From a checkpoint of a small transformer trained on Wikipedia: 10 layers.
Each number is 200 + 20 x the weight over its row's rms, rounded and kept within 0 to 999. Layers, rows and columns count from 0. The size before them is the row's rms in percent of the matrix's.

# layer 3 MLP down (transposed), 704x256, rms 0.0706, rows 572-580, columns 0-255
103,203,213,182,227,208,182,217,198,201,206,184,223,206,224,199,187,209,194,194,200,224,189,227,206,216,204,215,195,204,232,224,205,207,195,186,184,213,188,206,190,168,232,199,194,214,170,189,185,194,210,175,182,191,210,213,214,193,196,194,224,234,179,187,214,205,204,207,187,216,198,202,185,177,218,189,191,200,204,191,196,210,178,187,208,180,175,225,181,207,201,220,221,175,150,245,242,217,196,231,228,220,159,177,178,192,184,211,180,187,189,162,222,180,175,236,183,196,208,218,193,181,201,183,180,197,237,192,179,168,219,188,170,193,203,168,193,191,237,191,211,185,259,181,186,241,192,203,167,170,193,222,210,181,192,236,184,223,172,180,231,206,213,201,168,234,198,208,214,197,167,205,176,153,220,194,235,199,159,198,229,175,221,210,197,198,211,253,180,198,212,195,221,188,195,158,169,214,221,215,197,232,172,179,200,165,213,231,198,180,189,234,193,187,197,236,229,225,210,199,192,212,186,158,223,211,213,204,212,189,198,207,206,188,190,153,216,206,234,187,184,230,175,197,206,203,193,226,208,189,208,196,190,239,193,195,188
109,250,188,198,226,190,216,201,213,192,186,192,197,240,211,233,196,201,213,207,187,208,181,200,191,185,193,205,191,224,220,202,198,219,172,219,209,200,214,215,197,175,224,228,223,172,231,186,230,170,194,242,198,216,203,227,219,182,228,248,183,203,193,240,176,199,173,193,197,167,200,207,200,210,224,184,196,224,184,200,208,175,162,200,169,221,196,216,192,175,187,206,187,175,208,154,153,185,215,222,196,169,220,244,212,191,202,223,222,193,206,193,165,205,201,176,181,202,191,206,216,223,217,194,227,195,233,220,199,200,207,181,211,199,178,181,201,230,197,176,173,241,203,201,211,176,190,182,189,193,185,228,234,218,197,219,163,196,200,210,228,202,214,221,241,231,213,222,203,236,191,199,199,235,184,205,197,196,166,219,176,169,175,164,174,180,206,175,200,204,179,228,219,185,185,217,201,179,187,229,197,181,210,209,226,184,205,183,176,219,181,206,202,208,221,167,204,194,190,199,224,227,184,199,173,193,218,206,204,222,205,167,207,179,153,198,181,183,175,163,233,194,192,191,198,160,208,181,190,167,203,218,205,209,156,207,178
109,228,236,201,197,213,177,212,178,161,222,218,210,200,200,194,216,206,193,180,184,202,199,203,175,210,170,175,159,205,167,209,239,228,216,136,216,225,166,248,210,219,204,211,190,212,218,195,207,181,191,195,176,185,211,167,225,215,214,190,233,164,208,192,183,182,234,228,232,190,205,206,201,170,223,212,195,175,202,213,200,196,208,183,226,209,207,197,186,232,195,188,159,194,215,175,186,184,203,183,212,189,233,191,171,246,233,175,232,212,186,199,214,157,225,234,224,192,222,205,216,186,186,170,199,211,190,174,186,229,214,188,196,182,211,188,191,181,198,202,220,197,228,178,182,216,204,194,194,227,189,192,195,194,197,178,228,213,213,234,166,212,160,183,209,207,180,212,221,206,196,190,183,190,219,243,180,211,209,211,222,221,238,213,204,215,165,193,186,210,202,214,186,197,255,175,200,205,190,200,186,204,180,227,200,179,184,198,174,192,173,182,200,182,205,200,198,225,176,206,185,158,210,219,171,230,213,230,190,165,231,190,195,186,200,199,166,187,167,203,208,195,179,225,220,178,186,217,185,205,205,190,238,200,185,216,207
098,211,187,215,200,203,255,198,198,210,197,210,213,186,211,173,178,235,206,225,200,205,230,257,174,181,166,166,204,219,220,203,217,158,198,203,209,223,197,197,203,176,223,161,213,208,250,201,194,206,197,168,185,190,206,194,225,207,189,158,181,213,201,201,191,226,196,199,215,195,154,194,197,222,143,233,197,188,232,184,186,193,212,225,197,188,212,212,202,234,204,180,159,221,214,218,211,240,221,194,203,204,209,234,186,247,183,225,212,213,220,221,175,169,191,161,208,176,192,214,204,189,210,190,208,175,208,202,171,217,219,172,192,211,210,210,168,199,206,220,180,213,205,182,197,173,193,198,236,199,177,173,214,194,210,203,192,191,201,214,220,196,207,217,184,152,205,197,212,203,168,219,191,224,192,184,220,216,218,185,213,201,194,222,185,165,212,239,209,186,184,199,200,225,176,210,195,185,215,205,183,180,221,201,213,183,216,182,206,201,201,175,157,196,234,198,195,233,192,165,172,189,196,180,179,203,207,211,209,181,185,224,217,194,226,228,189,171,185,172,168,187,192,198,217,165,194,219,226,171,223,161,182,223,202,219,218
097,207,190,199,162,206,213,195,187,206,187,219,209,195,209,217,217,208,213,206,190,186,184,207,161,179,202,238,190,170,164,217,195,197,219,165,220,234,233,213,213,208,199,168,225,201,229,202,208,243,183,198,162,237,180,155,189,232,193,197,225,195,229,197,162,229,202,207,215,222,160,179,210,188,192,185,228,207,205,205,230,180,150,199,197,183,219,207,199,186,187,192,184,199,240,220,178,205,191,210,186,204,181,170,184,230,204,235,209,214,206,182,223,189,196,199,186,163,221,226,190,222,207,189,189,184,214,226,220,183,227,189,189,215,189,203,183,212,227,182,191,196,227,171,200,235,193,183,213,188,209,191,172,203,180,221,190,159,200,178,180,202,160,245,221,160,192,191,201,184,194,212,234,189,185,205,196,204,210,200,190,189,206,210,218,203,216,222,203,190,170,232,195,180,224,180,199,183,227,199,202,182,229,221,181,184,226,205,172,165,184,181,185,218,218,158,197,199,208,210,237,238,230,185,201,192,186,188,209,216,221,147,191,183,187,197,205,213,172,190,189,190,229,168,211,163,219,164,214,214,193,217,203,222,229,197,216
113,154,202,185,207,180,223,236,183,245,210,189,201,232,222,182,164,163,180,237,185,221,223,176,186,186,228,205,219,188,189,201,179,181,207,222,194,201,196,212,200,190,208,190,219,172,196,178,189,233,212,170,218,222,174,205,215,179,178,180,194,199,217,218,204,201,218,238,191,180,193,190,227,192,180,172,167,210,201,182,206,222,173,204,212,206,195,223,205,178,210,200,184,184,176,181,220,200,211,215,182,170,183,213,175,225,156,217,190,188,168,197,229,182,187,172,216,193,196,215,188,223,200,230,197,230,207,180,181,208,210,178,183,213,220,189,180,224,183,222,212,211,165,189,248,223,205,188,219,209,188,204,163,193,210,231,226,196,189,183,192,190,203,202,189,192,178,191,194,219,200,224,166,233,208,227,170,183,199,186,192,192,183,196,157,229,170,230,214,156,211,192,200,175,197,234,227,249,194,209,208,210,195,188,190,171,214,188,203,182,235,230,180,183,183,219,207,253,215,244,205,186,196,210,223,198,188,198,218,206,159,198,160,188,214,224,190,209,182,227,221,207,218,190,202,217,228,221,198,183,185,214,196,193,197,189,161
096,195,223,207,238,187,194,216,185,187,197,158,190,204,230,183,220,213,212,199,189,196,218,195,245,202,180,211,188,191,201,229,194,215,160,184,176,188,188,188,208,232,178,190,186,205,203,211,186,223,210,183,221,173,207,252,218,210,208,201,196,228,200,207,227,182,196,203,180,196,179,189,186,202,209,211,201,198,189,189,145,204,211,199,247,201,207,160,237,177,192,205,226,205,212,250,198,207,199,198,190,218,208,208,175,213,200,211,223,182,189,197,202,140,206,184,181,195,210,209,208,170,228,148,191,226,204,191,197,209,234,221,196,154,213,223,218,176,187,166,204,202,169,190,209,212,186,205,241,205,195,183,210,183,175,213,181,213,213,178,192,186,176,204,195,174,177,230,179,205,221,198,177,202,221,186,215,192,215,191,174,188,156,195,208,173,193,187,226,180,183,192,209,175,221,175,242,217,218,207,221,239,237,198,165,199,203,213,200,184,227,198,180,203,207,165,195,226,215,204,199,216,188,174,203,207,202,170,194,195,184,202,206,184,209,193,230,185,177,195,179,194,209,224,196,201,225,186,209,272,195,201,227,205,156,235,228
105,229,185,209,180,192,216,223,225,199,206,224,176,206,222,201,205,204,177,168,208,203,220,189,180,190,224,183,181,168,168,165,173,195,229,174,201,207,170,218,199,195,204,174,205,179,187,184,203,249,173,191,217,225,210,186,221,226,233,222,222,196,204,209,199,207,189,205,207,169,176,196,196,188,157,201,191,190,169,184,192,198,194,166,196,235,208,168,199,197,194,235,215,160,220,207,196,220,183,242,206,185,165,182,202,244,206,205,231,182,195,230,210,184,217,222,189,197,191,197,206,222,184,206,176,234,193,232,193,180,213,225,197,207,223,182,199,181,188,252,230,237,189,213,174,225,208,230,205,225,191,182,208,201,190,192,216,169,219,186,241,210,205,174,174,202,221,203,187,181,221,187,181,195,211,195,203,188,192,207,205,198,206,209,181,205,193,218,168,185,191,198,194,189,183,229,197,192,181,197,176,202,183,194,219,195,231,169,233,202,188,188,208,228,195,242,157,189,168,217,212,199,262,218,169,185,216,210,173,181,197,172,197,157,210,205,205,215,232,231,185,219,226,172,211,184,190,159,235,220,216,203,200,181,198,217,191
095,154,204,187,194,217,230,197,227,194,220,189,150,184,204,236,215,177,199,153,235,198,173,213,181,231,202,191,197,213,196,168,209,233,167,215,216,158,194,222,172,212,194,193,212,197,186,205,167,171,234,191,212,183,218,204,218,182,199,215,167,179,235,183,206,219,205,201,214,192,184,204,220,238,206,187,184,184,213,181,200,217,198,211,216,181,213,208,200,192,192,198,201,180,219,199,203,227,189,181,205,184,188,195,162,235,175,205,201,208,184,205,171,171,201,224,236,166,194,243,208,210,204,176,223,196,237,189,206,193,248,202,198,208,219,184,200,203,195,158,186,174,213,211,181,182,195,211,218,241,226,191,222,179,201,210,234,186,209,203,211,198,170,211,216,173,177,229,186,215,209,144,162,201,219,195,205,212,197,214,196,204,213,182,202,213,243,212,201,189,213,176,221,214,168,200,182,210,208,212,228,183,209,216,206,169,194,206,182,170,194,204,178,200,225,208,213,198,189,210,197,219,171,173,205,187,199,215,195,230,253,244,201,196,198,200,194,207,182,181,230,194,206,165,215,219,166,173,189,194,161,210,246,182,215,217,211
# layer 3 MLP gate, 704x256, rms 0.0737, rows 573-581, columns 0-255
115,196,214,176,214,175,205,175,171,211,198,213,175,183,194,178,188,178,178,165,188,163,216,211,187,207,169,164,191,203,240,195,194,235,226,206,196,243,210,189,164,222,192,196,169,200,199,191,198,180,218,204,216,214,202,200,229,197,160,207,194,194,217,177,194,197,196,186,213,222,192,228,213,177,224,202,215,196,221,180,172,213,182,219,190,216,191,200,202,185,201,166,202,188,172,195,234,215,172,216,186,183,203,165,220,212,184,206,211,186,227,188,217,217,235,209,173,202,189,225,196,200,202,235,209,183,165,175,208,190,189,208,214,193,174,177,197,206,202,178,231,183,184,167,214,216,216,200,155,230,225,220,219,197,172,215,186,199,200,187,227,258,181,204,173,218,216,173,185,202,231,196,209,218,171,178,192,196,160,243,243,168,235,185,174,203,198,231,184,213,177,199,214,219,198,202,185,236,214,191,211,221,208,202,214,226,230,224,177,221,195,191,208,221,228,198,256,221,213,206,217,235,232,209,190,196,197,194,204,238,180,223,186,196,161,204,203,195,209,223,219,196,167,174,185,189,185,216,227,191,208,209,192,202,165,182,183
104,193,194,212,175,189,195,177,180,138,181,184,211,191,182,202,195,210,187,217,186,183,191,202,189,154,197,192,188,188,182,182,211,217,221,196,176,226,223,189,175,193,223,171,196,199,222,217,205,192,190,199,236,197,236,218,203,227,237,225,221,167,192,199,214,227,187,250,203,170,172,200,220,210,208,226,215,203,166,217,207,201,205,211,176,194,197,182,177,163,184,184,185,188,208,200,227,205,180,209,174,225,229,197,186,203,187,229,215,188,197,177,213,161,190,199,198,194,195,232,218,206,203,220,219,169,205,225,211,167,199,180,198,182,182,196,240,193,203,173,226,217,212,177,168,188,221,196,195,216,217,215,230,232,218,239,185,192,185,216,214,185,215,158,227,210,189,220,203,220,192,214,220,217,237,199,196,181,175,190,192,213,208,239,198,233,186,182,196,206,184,159,172,222,200,206,185,220,194,186,186,176,191,204,214,215,168,207,193,199,253,219,213,216,199,222,230,223,213,216,180,226,194,191,221,175,199,214,183,147,204,182,174,193,205,186,209,184,200,158,198,227,197,190,195,153,214,198,208,198,180,241,243,215,188,166,194
098,218,170,224,197,227,174,207,202,238,205,212,207,166,205,175,171,244,165,168,218,188,221,192,181,231,192,164,193,208,202,180,207,184,211,221,226,198,220,199,203,240,205,181,195,208,235,204,238,200,221,187,184,239,180,191,233,191,185,226,229,219,192,186,210,154,178,208,182,188,184,209,230,208,179,208,223,207,204,187,224,240,171,213,163,185,189,184,201,234,187,169,178,227,235,179,210,217,158,179,220,222,225,197,173,215,206,227,183,182,198,206,194,212,200,206,198,221,230,193,207,234,206,177,230,194,187,163,220,196,201,202,227,219,192,192,183,204,185,162,200,209,190,215,219,193,180,203,185,177,235,199,192,191,140,187,210,191,200,178,211,194,202,205,192,216,196,211,215,198,204,156,189,196,213,180,211,190,195,240,191,168,226,216,163,175,197,231,195,201,189,228,206,222,195,188,194,226,222,184,214,190,185,170,206,181,203,202,195,230,166,172,197,204,232,186,218,219,200,201,181,220,228,173,226,203,196,215,223,211,182,190,207,206,172,192,200,183,198,189,211,166,175,219,176,202,202,199,194,179,204,145,195,203,185,197,235
105,206,211,215,188,208,216,186,187,201,202,182,183,202,164,217,213,174,206,199,206,182,212,214,170,162,206,173,174,178,169,196,178,180,243,170,211,234,216,214,191,209,215,178,216,193,235,148,195,208,196,206,202,216,199,185,196,203,197,215,189,176,227,160,186,228,193,205,216,198,174,234,219,189,165,185,199,208,198,205,219,218,168,204,175,215,181,211,176,189,183,246,213,217,218,223,181,205,207,224,197,231,188,187,203,196,216,221,175,206,219,188,190,183,213,172,206,166,209,210,255,180,191,212,188,245,184,191,210,213,186,167,177,207,170,208,200,208,174,209,220,221,211,182,195,230,170,163,198,179,167,224,204,234,179,239,221,195,186,218,187,217,212,200,217,228,183,218,203,173,181,232,240,178,206,201,207,208,198,217,204,180,183,193,220,198,212,203,209,175,158,195,235,210,228,197,183,222,187,175,253,190,213,174,201,201,219,220,179,211,196,187,208,228,225,196,193,216,209,206,190,229,236,175,239,181,198,218,205,186,217,151,193,173,192,191,190,222,168,199,195,171,200,200,202,195,213,198,209,236,187,221,192,181,239,219,209
114,177,214,181,184,215,194,189,183,186,203,212,214,180,231,215,186,174,168,161,204,205,196,210,187,239,190,231,198,193,226,230,191,170,194,238,209,216,214,186,154,215,216,224,206,211,168,210,187,157,219,193,208,222,223,191,207,194,205,200,234,202,180,174,223,221,200,198,172,219,177,198,218,183,212,196,210,169,192,210,248,201,172,209,238,215,221,162,213,185,154,193,180,204,195,223,216,212,197,214,172,191,185,210,217,219,191,184,207,181,227,204,228,192,176,190,204,222,199,217,213,192,213,221,155,209,199,213,204,223,178,205,179,198,188,180,184,190,195,210,241,175,201,195,215,204,172,225,174,237,164,194,221,201,232,213,234,192,207,214,212,181,218,182,202,193,210,176,174,178,197,191,192,182,205,201,210,223,181,195,224,150,215,205,194,193,206,212,188,204,199,195,189,218,233,169,197,207,199,165,224,214,163,213,211,173,203,202,230,185,176,224,181,170,198,206,222,217,218,183,233,250,200,217,172,168,206,236,190,218,203,204,178,210,217,205,218,178,195,195,184,222,190,226,235,180,209,169,204,210,172,162,220,205,149,182,189
097,165,204,201,194,244,205,192,175,223,223,180,178,228,180,242,188,167,147,179,216,206,212,173,202,210,183,178,225,192,210,188,207,171,231,234,224,191,186,174,169,219,200,179,221,210,211,208,197,159,199,213,211,194,216,200,211,224,163,196,225,151,214,172,168,181,168,265,192,167,171,231,234,179,163,178,213,174,193,197,182,224,225,206,221,182,213,183,192,183,176,195,197,221,184,190,186,205,171,221,186,181,201,202,193,209,193,194,223,208,233,219,211,198,209,199,197,173,218,183,164,195,184,222,219,194,170,236,212,192,188,213,206,215,190,228,199,232,192,196,217,209,233,210,198,214,192,201,193,193,183,217,208,193,193,188,189,199,215,210,191,189,170,195,156,200,197,176,221,194,199,206,203,199,216,207,207,168,203,178,189,190,206,164,201,199,179,263,176,233,205,204,189,183,226,203,185,215,209,189,190,187,206,194,209,224,236,208,186,209,230,182,195,195,188,240,224,214,170,218,176,208,253,193,209,185,223,222,222,190,184,206,193,193,198,191,189,234,173,212,200,209,193,185,224,217,213,226,216,182,200,188,229,228,209,205,208
103,213,206,216,192,236,187,201,179,174,198,236,177,190,199,194,242,205,240,215,170,184,219,217,202,190,188,211,222,193,190,204,196,209,210,195,230,192,235,165,175,178,176,174,198,264,203,213,191,179,232,220,173,178,207,201,190,211,213,188,199,157,206,216,215,156,204,212,223,212,176,196,172,204,185,204,158,208,220,187,192,199,232,202,204,162,178,241,196,201,203,231,204,186,218,189,201,197,187,189,195,186,205,202,206,187,188,192,266,207,222,204,212,175,172,152,205,188,181,239,193,206,220,194,206,157,195,220,223,168,214,185,162,217,188,193,190,186,197,188,224,202,223,193,187,185,200,204,185,176,184,243,220,201,238,190,190,185,198,186,192,224,176,188,190,188,188,186,231,222,181,240,221,191,226,213,186,183,209,191,182,197,192,193,185,205,230,226,203,228,195,194,199,211,226,210,188,185,212,210,209,181,194,189,193,224,229,179,219,214,195,200,178,204,202,198,191,210,195,188,205,228,182,169,191,186,184,190,193,200,205,187,195,220,233,214,216,167,162,199,181,215,177,162,198,236,158,229,210,196,158,238,169,202,208,230,218
095,188,214,194,218,199,184,195,199,218,210,175,227,197,178,188,198,186,211,205,195,224,190,217,205,207,192,204,172,214,188,197,210,169,208,206,238,210,220,183,213,196,194,172,206,193,227,165,172,144,200,179,239,160,167,168,181,217,203,162,231,216,212,196,186,186,196,230,261,179,212,205,215,183,204,196,206,188,184,186,210,228,202,193,174,177,200,204,206,193,195,195,183,215,184,196,232,200,182,223,200,239,238,195,182,182,213,179,208,202,201,194,222,237,213,241,180,158,179,197,196,189,247,204,198,204,205,193,225,217,215,255,236,180,194,194,236,178,207,174,180,195,175,205,201,203,169,181,195,188,213,193,215,208,183,179,176,203,239,177,219,193,184,227,187,231,194,201,209,213,213,203,208,198,202,207,236,219,203,179,209,185,247,202,166,171,164,182,185,209,174,178,189,188,179,229,253,196,177,198,214,183,183,198,208,192,233,177,209,215,157,165,219,203,185,180,232,214,174,203,220,220,209,172,206,184,202,221,175,213,200,202,183,229,204,213,180,203,204,209,232,195,173,189,178,225,175,213,190,210,213,196,211,212,196,231,190
101,201,180,197,190,208,198,180,192,180,178,187,196,171,238,199,197,181,198,180,214,163,225,203,208,203,229,179,217,213,219,201,173,237,230,174,197,184,173,206,174,203,215,209,201,210,196,188,185,181,220,196,210,211,207,192,202,243,219,186,194,188,207,200,204,215,211,226,187,196,215,192,185,184,204,157,199,223,164,229,204,223,147,203,202,176,179,229,227,194,203,177,215,197,227,204,214,208,211,212,200,209,220,193,227,177,178,202,183,164,189,193,239,201,174,227,218,223,242,209,202,170,193,194,147,224,223,228,173,226,232,183,179,189,212,181,190,172,218,218,186,220,204,194,212,170,200,203,183,222,194,209,210,154,206,181,232,172,169,183,203,180,211,192,212,193,192,192,196,184,234,222,210,253,185,201,171,184,170,193,214,215,207,221,187,206,186,205,219,196,195,185,216,219,250,216,194,207,186,202,181,230,190,205,227,205,220,173,208,186,212,163,200,152,203,208,219,212,194,193,178,214,208,231,160,186,162,197,217,192,176,194,175,192,220,249,228,196,181,215,194,178,196,192,185,173,170,210,180,190,241,205,223,191,193,188,167
# layer 3 MLP up, 704x256, rms 0.0708, rows 573-581, columns 0-255
108,230,162,195,208,210,200,227,233,215,194,220,221,234,214,210,206,202,180,224,177,192,199,204,177,210,192,218,135,201,225,210,187,211,193,203,236,178,223,193,191,233,215,192,214,210,224,200,212,203,224,196,195,189,169,203,192,186,186,253,181,207,174,211,182,169,186,190,213,156,156,199,167,257,216,215,174,198,173,229,174,217,207,200,177,210,176,206,176,192,186,207,195,219,178,179,187,190,212,213,185,144,208,214,205,219,221,204,233,206,246,201,201,197,161,207,206,239,184,226,217,204,184,199,205,197,203,177,182,183,186,187,211,202,163,181,216,219,184,191,228,205,197,194,165,205,191,199,183,200,219,201,191,215,227,195,163,196,200,188,205,202,172,195,195,189,207,195,185,224,164,178,217,240,189,200,215,221,199,213,216,188,198,212,180,184,168,187,217,175,206,220,231,210,185,222,241,210,196,212,200,147,191,204,181,184,206,198,201,216,194,216,189,183,243,195,173,163,176,198,210,213,202,179,149,239,219,203,215,207,202,213,242,199,178,206,158,213,187,207,221,220,215,191,173,182,215,187,196,194,193,180,182,202,206,212,189
111,231,230,220,196,229,174,189,190,200,212,188,188,202,225,216,196,192,205,197,186,198,196,171,184,188,151,199,155,192,171,202,201,193,221,166,222,186,180,217,221,218,218,178,210,228,188,221,207,204,175,203,176,193,189,170,225,204,222,193,217,185,199,209,212,204,183,181,252,183,190,176,224,145,230,213,191,205,211,243,211,189,231,179,227,211,212,192,209,231,209,192,183,177,197,216,203,166,239,180,211,193,220,180,190,228,211,190,209,195,172,226,177,205,221,238,213,210,208,210,208,172,209,178,198,208,194,206,175,198,199,215,173,176,227,194,195,194,219,201,220,204,211,221,186,233,189,234,162,224,184,191,209,194,163,170,209,216,206,221,181,163,182,197,202,229,195,223,213,202,202,190,191,192,202,203,180,205,190,210,233,206,227,218,215,187,193,193,179,253,197,218,162,209,206,164,157,162,216,198,210,167,176,186,212,193,188,167,181,216,202,189,187,196,197,179,204,205,161,230,190,171,233,206,205,216,187,192,168,197,212,219,191,192,185,202,200,220,211,209,245,181,195,231,239,198,228,243,196,213,184,212,173,194,213,211,238
097,217,197,157,212,200,220,192,208,183,225,206,210,203,183,221,185,227,187,189,198,204,243,210,211,208,178,191,137,196,213,206,211,171,246,195,183,208,218,182,214,196,213,195,220,185,170,179,187,233,163,190,188,193,225,191,217,213,201,191,182,185,204,187,235,207,214,190,152,197,202,225,176,193,186,249,216,190,210,211,209,184,224,189,187,204,205,219,201,196,192,168,190,207,182,179,218,174,207,158,194,193,252,227,212,201,196,226,188,204,198,202,196,203,185,238,247,191,201,194,212,205,210,178,203,199,207,220,197,225,205,213,221,220,211,183,165,191,177,200,205,198,196,196,198,217,223,178,176,196,209,181,203,181,216,219,215,209,172,157,168,190,168,210,144,203,176,170,200,204,235,229,174,179,199,170,201,220,179,201,190,189,201,230,190,229,208,161,217,219,221,197,233,226,195,161,157,192,193,148,191,243,211,197,208,207,213,204,213,196,169,215,184,197,217,206,177,224,222,190,177,181,187,215,235,196,222,200,191,197,189,229,178,216,208,218,204,205,209,227,204,175,201,214,230,224,205,176,201,189,187,232,197,245,206,226,193
096,247,223,198,213,207,206,230,178,195,209,188,174,209,209,194,216,200,202,193,174,161,191,193,205,241,191,194,194,199,218,230,206,205,208,234,194,176,190,195,186,233,207,213,166,204,158,220,207,185,196,193,187,230,160,196,194,218,140,195,210,186,218,194,238,194,169,220,178,162,214,200,219,220,201,197,243,181,159,191,187,225,215,218,187,168,193,222,214,204,213,175,174,231,181,196,234,175,203,195,207,199,218,224,190,218,205,196,229,190,176,221,203,213,164,215,194,239,184,170,186,191,197,190,234,179,198,217,196,207,157,198,156,182,202,192,195,200,225,149,222,229,212,196,208,200,235,205,177,187,187,222,215,203,198,205,197,171,215,202,227,223,163,183,177,194,213,186,206,176,201,181,203,168,169,182,185,201,183,202,219,196,204,202,204,222,210,239,172,192,197,209,191,203,209,193,192,223,218,157,192,184,171,207,197,199,188,166,179,207,202,197,207,192,185,209,191,242,201,232,235,212,181,245,181,215,193,201,192,227,168,203,217,230,224,199,172,183,185,222,176,211,198,228,196,208,197,199,162,223,212,215,172,212,179,200,195
108,172,185,222,191,194,199,210,165,226,224,197,208,228,232,197,204,160,204,213,194,221,214,186,189,201,213,169,170,189,186,209,231,164,180,207,185,201,202,206,189,167,157,234,207,214,223,147,214,191,187,135,213,201,225,205,217,203,172,208,208,216,213,211,235,195,230,208,225,199,186,209,178,177,199,222,194,205,186,196,164,189,214,158,168,205,208,226,194,190,195,174,224,226,210,187,208,175,212,220,214,205,220,226,173,199,172,207,208,193,188,189,195,208,222,198,222,201,187,189,182,188,200,224,222,205,177,201,206,198,230,189,207,215,212,222,205,255,196,218,165,206,199,185,189,225,214,207,262,195,204,214,182,168,215,209,210,221,176,210,202,189,207,223,212,177,192,197,196,198,200,206,178,221,202,167,167,201,180,214,178,216,168,186,186,185,206,215,232,213,222,183,205,175,160,226,201,227,219,189,187,187,225,199,169,206,165,200,170,199,232,224,162,157,194,228,196,231,231,208,198,204,179,207,225,203,176,208,230,219,183,210,188,170,173,197,196,190,195,160,245,199,216,194,200,227,184,224,197,207,219,194,195,176,203,215,206
093,169,186,177,229,224,211,223,144,204,198,181,223,221,186,187,174,211,172,205,231,218,210,165,196,217,206,201,210,191,194,214,259,163,216,219,177,201,181,212,201,201,176,218,195,198,189,212,229,210,214,181,178,177,196,211,217,206,195,184,218,170,210,191,214,185,227,228,180,206,205,182,180,234,168,182,177,240,212,197,169,214,203,207,209,184,178,178,214,197,204,182,187,199,188,194,192,209,190,202,200,214,221,193,214,176,188,199,197,209,214,187,189,220,201,181,217,200,184,200,220,155,215,204,214,168,203,173,182,173,201,196,230,140,199,232,189,210,195,194,215,203,166,200,200,169,210,195,249,237,195,211,187,197,188,202,186,212,215,191,179,172,209,199,180,170,187,214,209,231,251,203,170,201,179,166,226,201,193,177,186,180,200,191,227,187,199,211,219,199,172,208,215,224,209,199,249,217,199,224,203,205,208,178,190,189,176,190,196,182,212,239,162,176,182,196,206,238,198,202,203,187,227,198,167,194,172,206,218,162,189,199,179,186,200,228,227,175,203,203,215,197,225,272,227,220,185,198,219,225,185,169,216,184,204,204,197
106,234,214,192,194,241,223,200,239,174,186,238,195,201,197,205,219,190,195,204,208,193,226,213,177,185,210,202,192,166,206,170,185,249,211,192,215,207,193,189,209,194,203,196,208,198,202,226,171,174,202,187,188,245,186,177,175,201,188,213,214,240,201,223,174,187,194,180,181,215,208,187,178,212,165,237,222,201,170,237,208,180,208,186,150,215,202,160,169,211,197,184,203,181,227,206,197,211,177,192,202,183,184,181,217,210,219,201,205,185,207,214,246,213,212,205,197,196,197,215,188,205,199,229,212,178,202,228,215,198,188,198,192,196,205,181,187,213,227,216,199,226,227,202,210,196,199,208,167,219,203,175,214,194,188,187,209,144,190,186,217,175,195,211,197,227,204,198,199,208,228,208,189,184,210,153,231,216,192,221,219,207,234,158,180,169,237,181,181,205,200,216,226,158,188,233,145,178,189,198,201,172,195,226,237,210,217,184,203,211,190,140,209,164,199,200,186,197,178,177,181,186,217,170,167,220,211,191,219,187,181,164,218,195,182,191,193,206,207,241,184,214,215,196,217,197,183,211,214,219,206,205,166,191,166,218,218
093,211,168,206,192,211,182,170,195,245,177,231,205,222,173,187,192,217,176,248,244,229,206,212,188,203,177,218,203,197,189,185,238,187,209,180,227,185,232,215,168,202,167,176,188,205,189,210,200,211,193,218,240,165,174,178,207,171,193,206,177,216,206,214,209,221,243,202,185,178,214,176,195,196,207,185,177,197,211,216,189,238,197,184,206,181,166,239,188,198,201,219,167,250,192,173,215,155,203,189,214,193,184,222,183,163,205,189,216,228,171,240,235,215,222,195,212,195,197,205,196,213,211,219,167,224,204,175,209,138,198,209,183,256,205,204,193,176,207,195,184,210,186,197,206,195,195,181,226,203,171,174,204,194,190,207,199,212,192,213,224,203,207,235,208,192,219,173,203,192,210,200,206,217,198,220,204,183,189,188,163,192,214,191,196,194,182,187,206,196,182,206,182,168,175,182,212,196,231,201,208,195,214,215,217,222,204,183,152,185,202,217,232,184,177,202,184,218,174,179,213,209,186,231,208,187,179,186,226,199,164,208,212,190,230,195,183,205,217,201,205,194,193,158,242,212,221,235,200,203,192,213,186,170,209,186,164
104,193,235,205,223,221,204,232,238,175,195,171,215,231,193,214,223,196,183,215,199,172,132,218,208,209,187,212,227,213,217,186,187,219,199,205,150,204,189,196,193,185,201,205,223,132,217,223,233,217,185,175,196,216,214,182,197,181,219,215,163,196,232,200,186,201,206,204,186,200,201,228,197,206,198,182,198,201,171,213,212,206,198,204,211,223,190,158,196,207,182,175,169,239,201,202,182,206,182,185,224,207,209,168,198,219,221,176,178,179,194,247,230,185,204,220,206,196,194,187,211,186,193,200,205,232,228,224,207,202,193,176,207,165,199,187,190,184,213,176,192,179,214,181,236,202,171,167,187,211,211,182,174,264,174,196,204,205,205,248,209,170,220,207,209,203,229,212,239,183,191,190,180,181,212,180,183,225,198,244,185,220,216,217,178,208,220,188,204,171,192,214,166,206,186,185,197,207,222,194,194,189,164,233,180,207,170,205,222,193,226,214,221,175,200,190,211,211,195,181,209,184,205,201,170,198,192,232,205,163,210,189,189,195,189,214,231,184,232,172,190,174,172,212,201,212,225,226,213,219,216,192,221,192,194,212,201